{
  "n_layer": 12,
  "parallel_block": true,
  "init_std_qkv": 0.0235,
  "init_std_up": 0.0235
}
Each number is 200 + 40 x the weight over the matrix's rms, rounded and kept within 0 to 999. Layers, rows and columns count from 0.

# k: layer 3 attention key, 320x320, rms 0.0378, rows 263-309, columns 32-63
# q: layer 3 attention query, 320x320, rms 0.0365, rows 264-309, columns 32-63
k263,172,146,240,225,195,226,189,180,188,221,244,192,175,162,160,205,207,190,214,173,202,167,211,168,201,187,204,221,242,162,166,178
q264,203,166,220,199,227,186,208,230,169,213,215,229,185,176,176,145,222,191,163,164,280,253,199,153,195,183,182,273,186,169,162,146
k264,259,189,171,206,193,213,234,99,210,144,137,174,186,177,204,204,204,246,200,245,180,162,212,153,187,139,124,175,175,210,81,204
q265,220,220,186,164,187,194,227,60,297,195,284,221,164,258,236,227,168,232,184,181,239,195,212,190,258,269,233,201,214,145,119,214
k265,196,118,177,189,235,265,153,184,206,231,141,228,130,168,276,157,181,207,130,222,242,186,231,115,177,174,86,187,169,144,155,194
q266,189,181,190,172,160,211,235,239,178,212,155,217,261,120,223,188,169,204,269,193,209,273,164,194,213,196,141,202,236,249,207,234
k266,140,103,230,187,203,148,180,107,229,178,223,258,193,188,165,128,159,267,148,218,212,118,172,135,224,177,194,208,252,132,207,165
q267,213,203,146,235,199,135,215,155,246,197,163,192,141,228,220,168,183,222,143,219,222,159,238,198,195,204,152,174,249,172,99,253
k267,161,155,213,230,226,134,164,109,188,129,271,259,160,186,143,149,156,179,170,228,207,116,220,141,191,194,143,212,158,148,222,89
q268,223,178,211,163,216,218,191,258,196,261,106,200,215,217,168,266,225,210,199,136,216,115,201,252,214,178,245,223,233,223,185,243
k268,204,234,269,236,210,262,207,212,152,215,210,133,152,245,146,177,224,233,203,208,170,202,153,257,222,197,205,253,236,235,193,204
q269,182,175,228,207,198,259,160,187,211,182,213,224,259,201,236,168,176,220,243,172,213,185,144,178,171,216,170,174,176,181,210,236
k269,214,214,172,172,295,171,253,172,162,242,213,191,155,195,216,136,170,194,200,256,227,194,199,162,169,257,172,174,169,200,139,230
q270,199,234,219,188,225,199,232,202,209,164,215,151,224,175,132,300,178,127,177,233,179,258,144,177,214,163,233,271,233,206,175,182
k270,155,60,223,148,179,215,242,214,208,187,197,247,248,171,330,290,120,204,165,186,149,195,148,248,218,179,170,224,222,195,202,215
q271,233,212,116,257,175,222,233,123,141,192,199,185,197,265,162,154,233,175,169,174,183,208,216,233,215,148,138,153,252,218,167,204
k271,273,169,197,156,198,196,226,238,185,181,214,217,222,192,185,112,146,184,196,193,222,136,230,263,216,174,119,192,259,237,193,258
q272,232,302,182,218,218,171,191,218,139,225,207,207,183,211,220,253,171,145,178,195,149,116,170,249,196,183,239,211,250,228,289,297
k272,197,226,207,161,175,155,231,200,145,191,196,210,230,189,291,143,180,139,250,160,242,253,201,181,222,186,268,207,142,197,233,186
q273,216,130,172,208,257,210,204,153,148,153,217,201,294,176,173,224,203,183,246,238,198,206,194,249,177,94,137,201,167,239,201,240
k273,303,214,264,254,194,62,235,191,194,194,178,203,194,210,217,179,213,247,181,180,195,112,256,230,186,187,177,169,191,248,166,231
q274,272,155,161,180,232,193,162,190,172,194,221,165,243,95,210,85,282,236,158,206,149,197,144,245,190,225,179,190,149,231,182,206
k274,233,176,251,236,177,191,149,233,207,192,223,126,193,239,142,158,233,202,117,203,171,183,160,203,239,209,164,251,200,176,237,147
q275,245,192,268,240,215,144,266,193,167,195,135,223,171,259,236,187,129,160,261,184,189,258,169,226,200,249,212,192,248,221,167,259
k275,213,243,247,258,118,222,263,229,130,161,185,243,169,195,282,153,121,156,152,246,100,242,220,202,258,180,201,280,253,143,248,241
q276,187,211,113,249,247,49,275,206,291,183,224,249,201,235,107,233,137,156,162,149,182,132,188,123,171,304,153,167,297,170,128,211
k276,192,157,152,151,235,207,149,197,193,245,104,232,79,197,138,256,136,155,178,135,127,178,182,284,127,152,217,196,268,133,185,176
q277,179,209,224,198,237,125,183,123,206,211,253,267,208,223,181,190,139,199,218,204,219,192,184,220,149,234,212,173,209,224,157,220
k277,159,197,204,164,217,250,176,241,202,210,158,198,167,170,192,183,173,182,184,209,165,181,155,212,177,276,185,269,192,138,201,218
q278,197,98,145,213,157,220,207,229,214,186,112,212,230,261,223,278,199,155,196,184,233,227,226,189,215,139,204,161,257,220,281,172
k278,220,227,75,196,225,204,208,188,173,239,152,215,110,209,201,191,210,253,206,263,241,142,204,212,209,250,173,194,250,166,135,179
q279,243,214,226,151,263,214,205,171,241,178,277,178,206,256,230,207,195,204,242,200,208,215,202,148,179,204,177,179,205,146,170,202
k279,228,251,158,149,207,170,214,253,295,246,217,138,234,221,165,176,176,213,221,245,184,211,203,209,206,225,219,121,253,227,206,258
q280,145,203,217,206,220,224,134,232,215,118,165,189,251,221,205,172,250,226,162,135,252,210,261,211,165,197,247,177,114,191,158,154
k280,207,216,217,232,255,177,147,173,192,208,269,239,224,256,207,179,201,265,195,167,229,120,208,286,183,226,246,166,223,166,184,166
q281,223,179,225,163,209,269,215,154,198,231,262,147,196,206,197,335,183,212,177,184,213,240,196,160,222,162,176,222,211,193,185,164
k281,240,218,265,182,211,202,200,191,195,257,238,198,204,209,156,182,191,148,223,189,206,199,165,174,219,227,161,141,168,163,193,151
q282,228,198,157,116,245,192,157,266,187,230,171,172,165,293,182,236,134,215,262,210,254,219,255,188,236,170,257,285,217,166,202,177
k282,212,227,165,203,225,205,182,128,197,268,165,184,121,245,286,165,246,167,207,146,255,226,209,194,209,190,223,192,173,154,228,179
q283,179,170,235,179,199,98,186,275,309,261,186,263,218,140,217,206,202,218,188,206,295,185,160,194,180,243,153,204,211,217,156,236
k283,200,177,224,167,188,122,171,224,144,230,155,220,172,135,281,202,220,190,171,207,149,193,154,165,221,169,261,172,138,271,186,209
q284,196,188,217,124,145,164,213,173,121,213,190,241,200,213,203,168,137,272,111,206,247,219,261,169,220,205,178,142,173,195,192,289
k284,152,202,228,225,268,231,155,155,229,228,212,177,180,202,104,172,105,256,150,206,159,238,197,148,193,231,149,207,231,155,209,119
q285,192,197,244,189,190,232,208,88,215,199,312,246,153,216,204,147,152,135,215,208,258,146,158,191,149,216,229,234,186,187,247,144
k285,226,93,184,112,189,207,168,146,238,245,192,194,281,188,207,199,117,176,202,187,258,182,280,223,235,190,260,211,319,184,230,208
q286,182,245,154,203,160,210,267,239,177,135,164,181,173,305,249,187,171,200,208,215,192,212,132,157,168,233,161,240,197,194,198,263
k286,209,139,227,130,207,130,245,202,194,199,203,205,193,263,126,228,187,172,174,227,228,257,126,34,253,216,242,230,242,277,190,180
q287,221,228,127,160,233,222,297,198,150,216,201,328,210,262,167,180,169,226,138,187,186,183,224,208,252,227,219,262,233,96,157,231
k287,116,181,228,172,171,140,203,278,211,168,112,235,237,205,282,187,141,225,221,232,170,212,192,105,242,246,158,189,240,229,199,311
q288,168,223,179,233,206,141,287,166,232,174,233,208,170,241,227,216,142,233,196,192,151,128,184,238,159,173,196,183,191,212,146,163
k288,197,195,218,111,270,179,238,256,190,177,157,204,235,181,213,198,198,191,188,208,162,145,234,159,165,212,262,168,152,179,188,203
q289,180,139,279,249,172,246,204,197,191,198,169,229,158,143,185,187,176,198,208,196,153,211,198,185,165,233,139,273,201,165,152,226
k289,225,123,224,182,205,222,197,191,200,266,224,240,232,182,153,177,109,189,175,258,206,242,189,109,264,219,219,185,215,228,164,109
q290,139,203,164,204,191,216,201,200,173,144,143,128,210,171,190,185,227,272,291,213,152,142,188,233,219,121,273,97,208,254,325,221
k290,140,233,172,180,198,221,225,148,194,144,179,121,163,166,187,244,205,219,251,168,178,181,143,242,166,114,189,288,183,173,240,150
q291,202,203,224,181,259,179,289,169,175,297,189,205,208,144,210,211,192,215,171,182,255,289,198,210,153,156,203,259,168,203,136,245
k291,242,140,227,261,147,236,214,217,193,208,239,158,210,231,160,176,236,207,208,235,110,280,215,124,183,165,204,205,178,191,238,202
q292,247,236,167,117,236,227,198,202,124,260,234,215,166,163,198,198,197,208,172,187,165,249,196,228,232,205,244,193,153,200,161,190
k292,179,235,152,167,278,209,222,200,192,239,147,173,220,247,236,219,166,200,137,258,215,169,235,220,188,220,173,207,218,157,190,250
q293,186,257,199,195,169,165,180,180,187,206,232,192,215,149,218,214,158,157,178,111,213,217,248,179,204,232,146,232,226,206,275,193
k293,134,279,173,124,140,125,245,186,217,225,195,207,211,242,289,187,267,225,213,214,184,181,224,109,189,190,217,153,235,174,210,154
q294,256,166,223,152,203,251,300,188,213,168,237,155,217,192,205,185,194,173,183,160,170,265,244,191,221,211,176,196,191,190,237,276
k294,157,273,134,218,238,220,186,208,151,173,237,159,154,222,234,163,116,205,189,254,188,210,246,132,201,171,198,187,216,234,184,226
q295,144,205,246,228,333,169,251,187,172,164,283,235,154,311,108,187,181,150,171,218,154,186,165,149,181,197,177,205,158,247,152,108
k295,209,190,209,106,196,160,246,175,191,204,170,210,228,304,169,184,196,278,163,222,185,133,139,220,153,155,182,137,250,290,193,205
q296,206,189,200,163,206,231,209,253,202,166,164,154,240,185,235,233,193,226,222,123,205,199,288,189,178,180,187,233,165,226,174,238
k296,225,204,180,246,224,188,254,228,159,190,222,97,173,203,191,181,226,221,183,152,247,205,239,231,187,132,231,238,181,185,159,188
q297,239,210,250,145,248,189,288,114,293,119,233,136,97,150,183,173,210,184,195,173,195,277,223,134,242,226,122,182,146,203,210,258
k297,250,212,238,140,192,198,172,272,212,162,155,133,216,201,171,177,210,140,197,200,170,212,228,181,187,211,190,228,199,241,193,191
q298,142,185,160,235,271,209,320,184,108,170,143,276,176,253,207,184,208,121,140,197,155,211,212,58,168,225,66,131,208,167,150,242
k298,234,212,200,150,182,171,172,238,155,157,253,271,161,233,216,260,132,158,230,276,99,193,213,161,257,200,215,123,252,243,191,114
q299,180,205,161,174,232,268,150,200,196,206,157,176,217,220,245,120,172,232,164,105,242,242,202,206,199,181,171,318,131,177,160,178
k299,182,220,275,225,196,281,200,238,233,162,174,273,219,228,197,121,222,270,135,209,225,209,142,167,218,163,145,176,162,128,145,195
q300,205,158,225,206,181,213,202,228,242,212,201,176,129,216,156,202,189,215,257,172,234,171,225,207,247,197,137,209,131,149,213,159
k300,187,209,198,124,222,171,196,155,172,217,196,177,225,228,175,192,213,207,182,189,218,203,182,263,182,217,150,254,81,210,202,190
q301,226,112,249,218,160,179,223,221,185,195,160,197,270,181,192,210,176,193,261,240,185,184,167,134,215,192,183,224,245,294,208,268
k301,218,187,202,118,171,124,123,181,175,209,183,165,143,199,211,233,179,262,223,161,127,157,211,229,225,120,142,219,168,190,150,224
q302,146,147,259,212,283,173,236,142,250,136,219,237,155,229,252,172,157,243,204,156,190,240,207,130,231,216,256,232,252,142,149,264
k302,240,204,226,137,143,203,244,129,175,186,185,226,167,206,230,200,230,197,140,273,188,205,215,250,268,216,188,192,204,243,295,252
q303,160,194,240,260,171,254,209,272,226,228,182,188,285,181,166,219,174,261,179,269,197,196,172,243,216,167,202,209,158,263,259,243
k303,205,176,235,259,200,191,186,100,222,218,228,163,233,234,146,232,155,244,250,238,201,145,152,264,189,184,272,163,142,198,244,260
q304,259,218,201,238,217,175,237,217,198,205,138,168,257,191,103,122,234,209,200,244,272,136,213,195,197,210,144,246,202,197,198,155
k304,181,158,232,204,195,177,243,118,122,156,113,168,223,224,211,232,213,207,258,244,165,200,188,215,229,141,127,128,172,178,227,251
q305,270,154,255,185,174,174,210,125,224,231,249,293,168,249,190,205,145,233,247,185,206,189,172,97,222,151,152,255,165,228,143,131
k305,254,202,196,176,236,232,219,172,153,192,253,257,148,238,185,246,157,200,155,147,193,262,221,137,233,226,146,188,190,168,169,180
q306,177,190,119,170,144,220,201,319,167,192,168,234,235,113,143,156,209,165,187,206,239,216,233,171,253,228,253,241,172,230,186,184
k306,190,226,175,224,178,186,130,137,235,194,205,124,173,230,246,205,222,200,214,245,176,227,236,242,163,114,259,266,201,232,210,196
q307,217,178,237,201,231,121,248,193,280,222,227,130,191,170,120,192,149,194,199,234,198,201,201,184,236,237,260,141,296,249,174,279
k307,178,213,227,63,265,226,201,149,228,138,221,161,239,162,175,218,130,163,211,141,223,249,248,79,162,229,190,269,194,238,161,162
q308,196,187,176,291,308,174,266,230,223,202,201,229,161,194,231,214,186,204,266,226,225,159,277,205,240,157,232,214,223,158,209,180
k308,236,270,182,226,204,165,233,191,244,213,150,260,252,186,250,230,139,171,225,185,177,160,235,203,235,101,212,140,206,197,172,125
q309,185,202,217,121,194,200,178,204,216,221,179,188,223,186,207,144,126,207,256,212,193,203,195,196,189,199,164,228,168,248,133,169
k309,160,146,164,196,207,186,171,151,251,247,250,199,198,226,156,193,110,200,208,152,192,282,231,175,139,201,183,260,179,224,248,228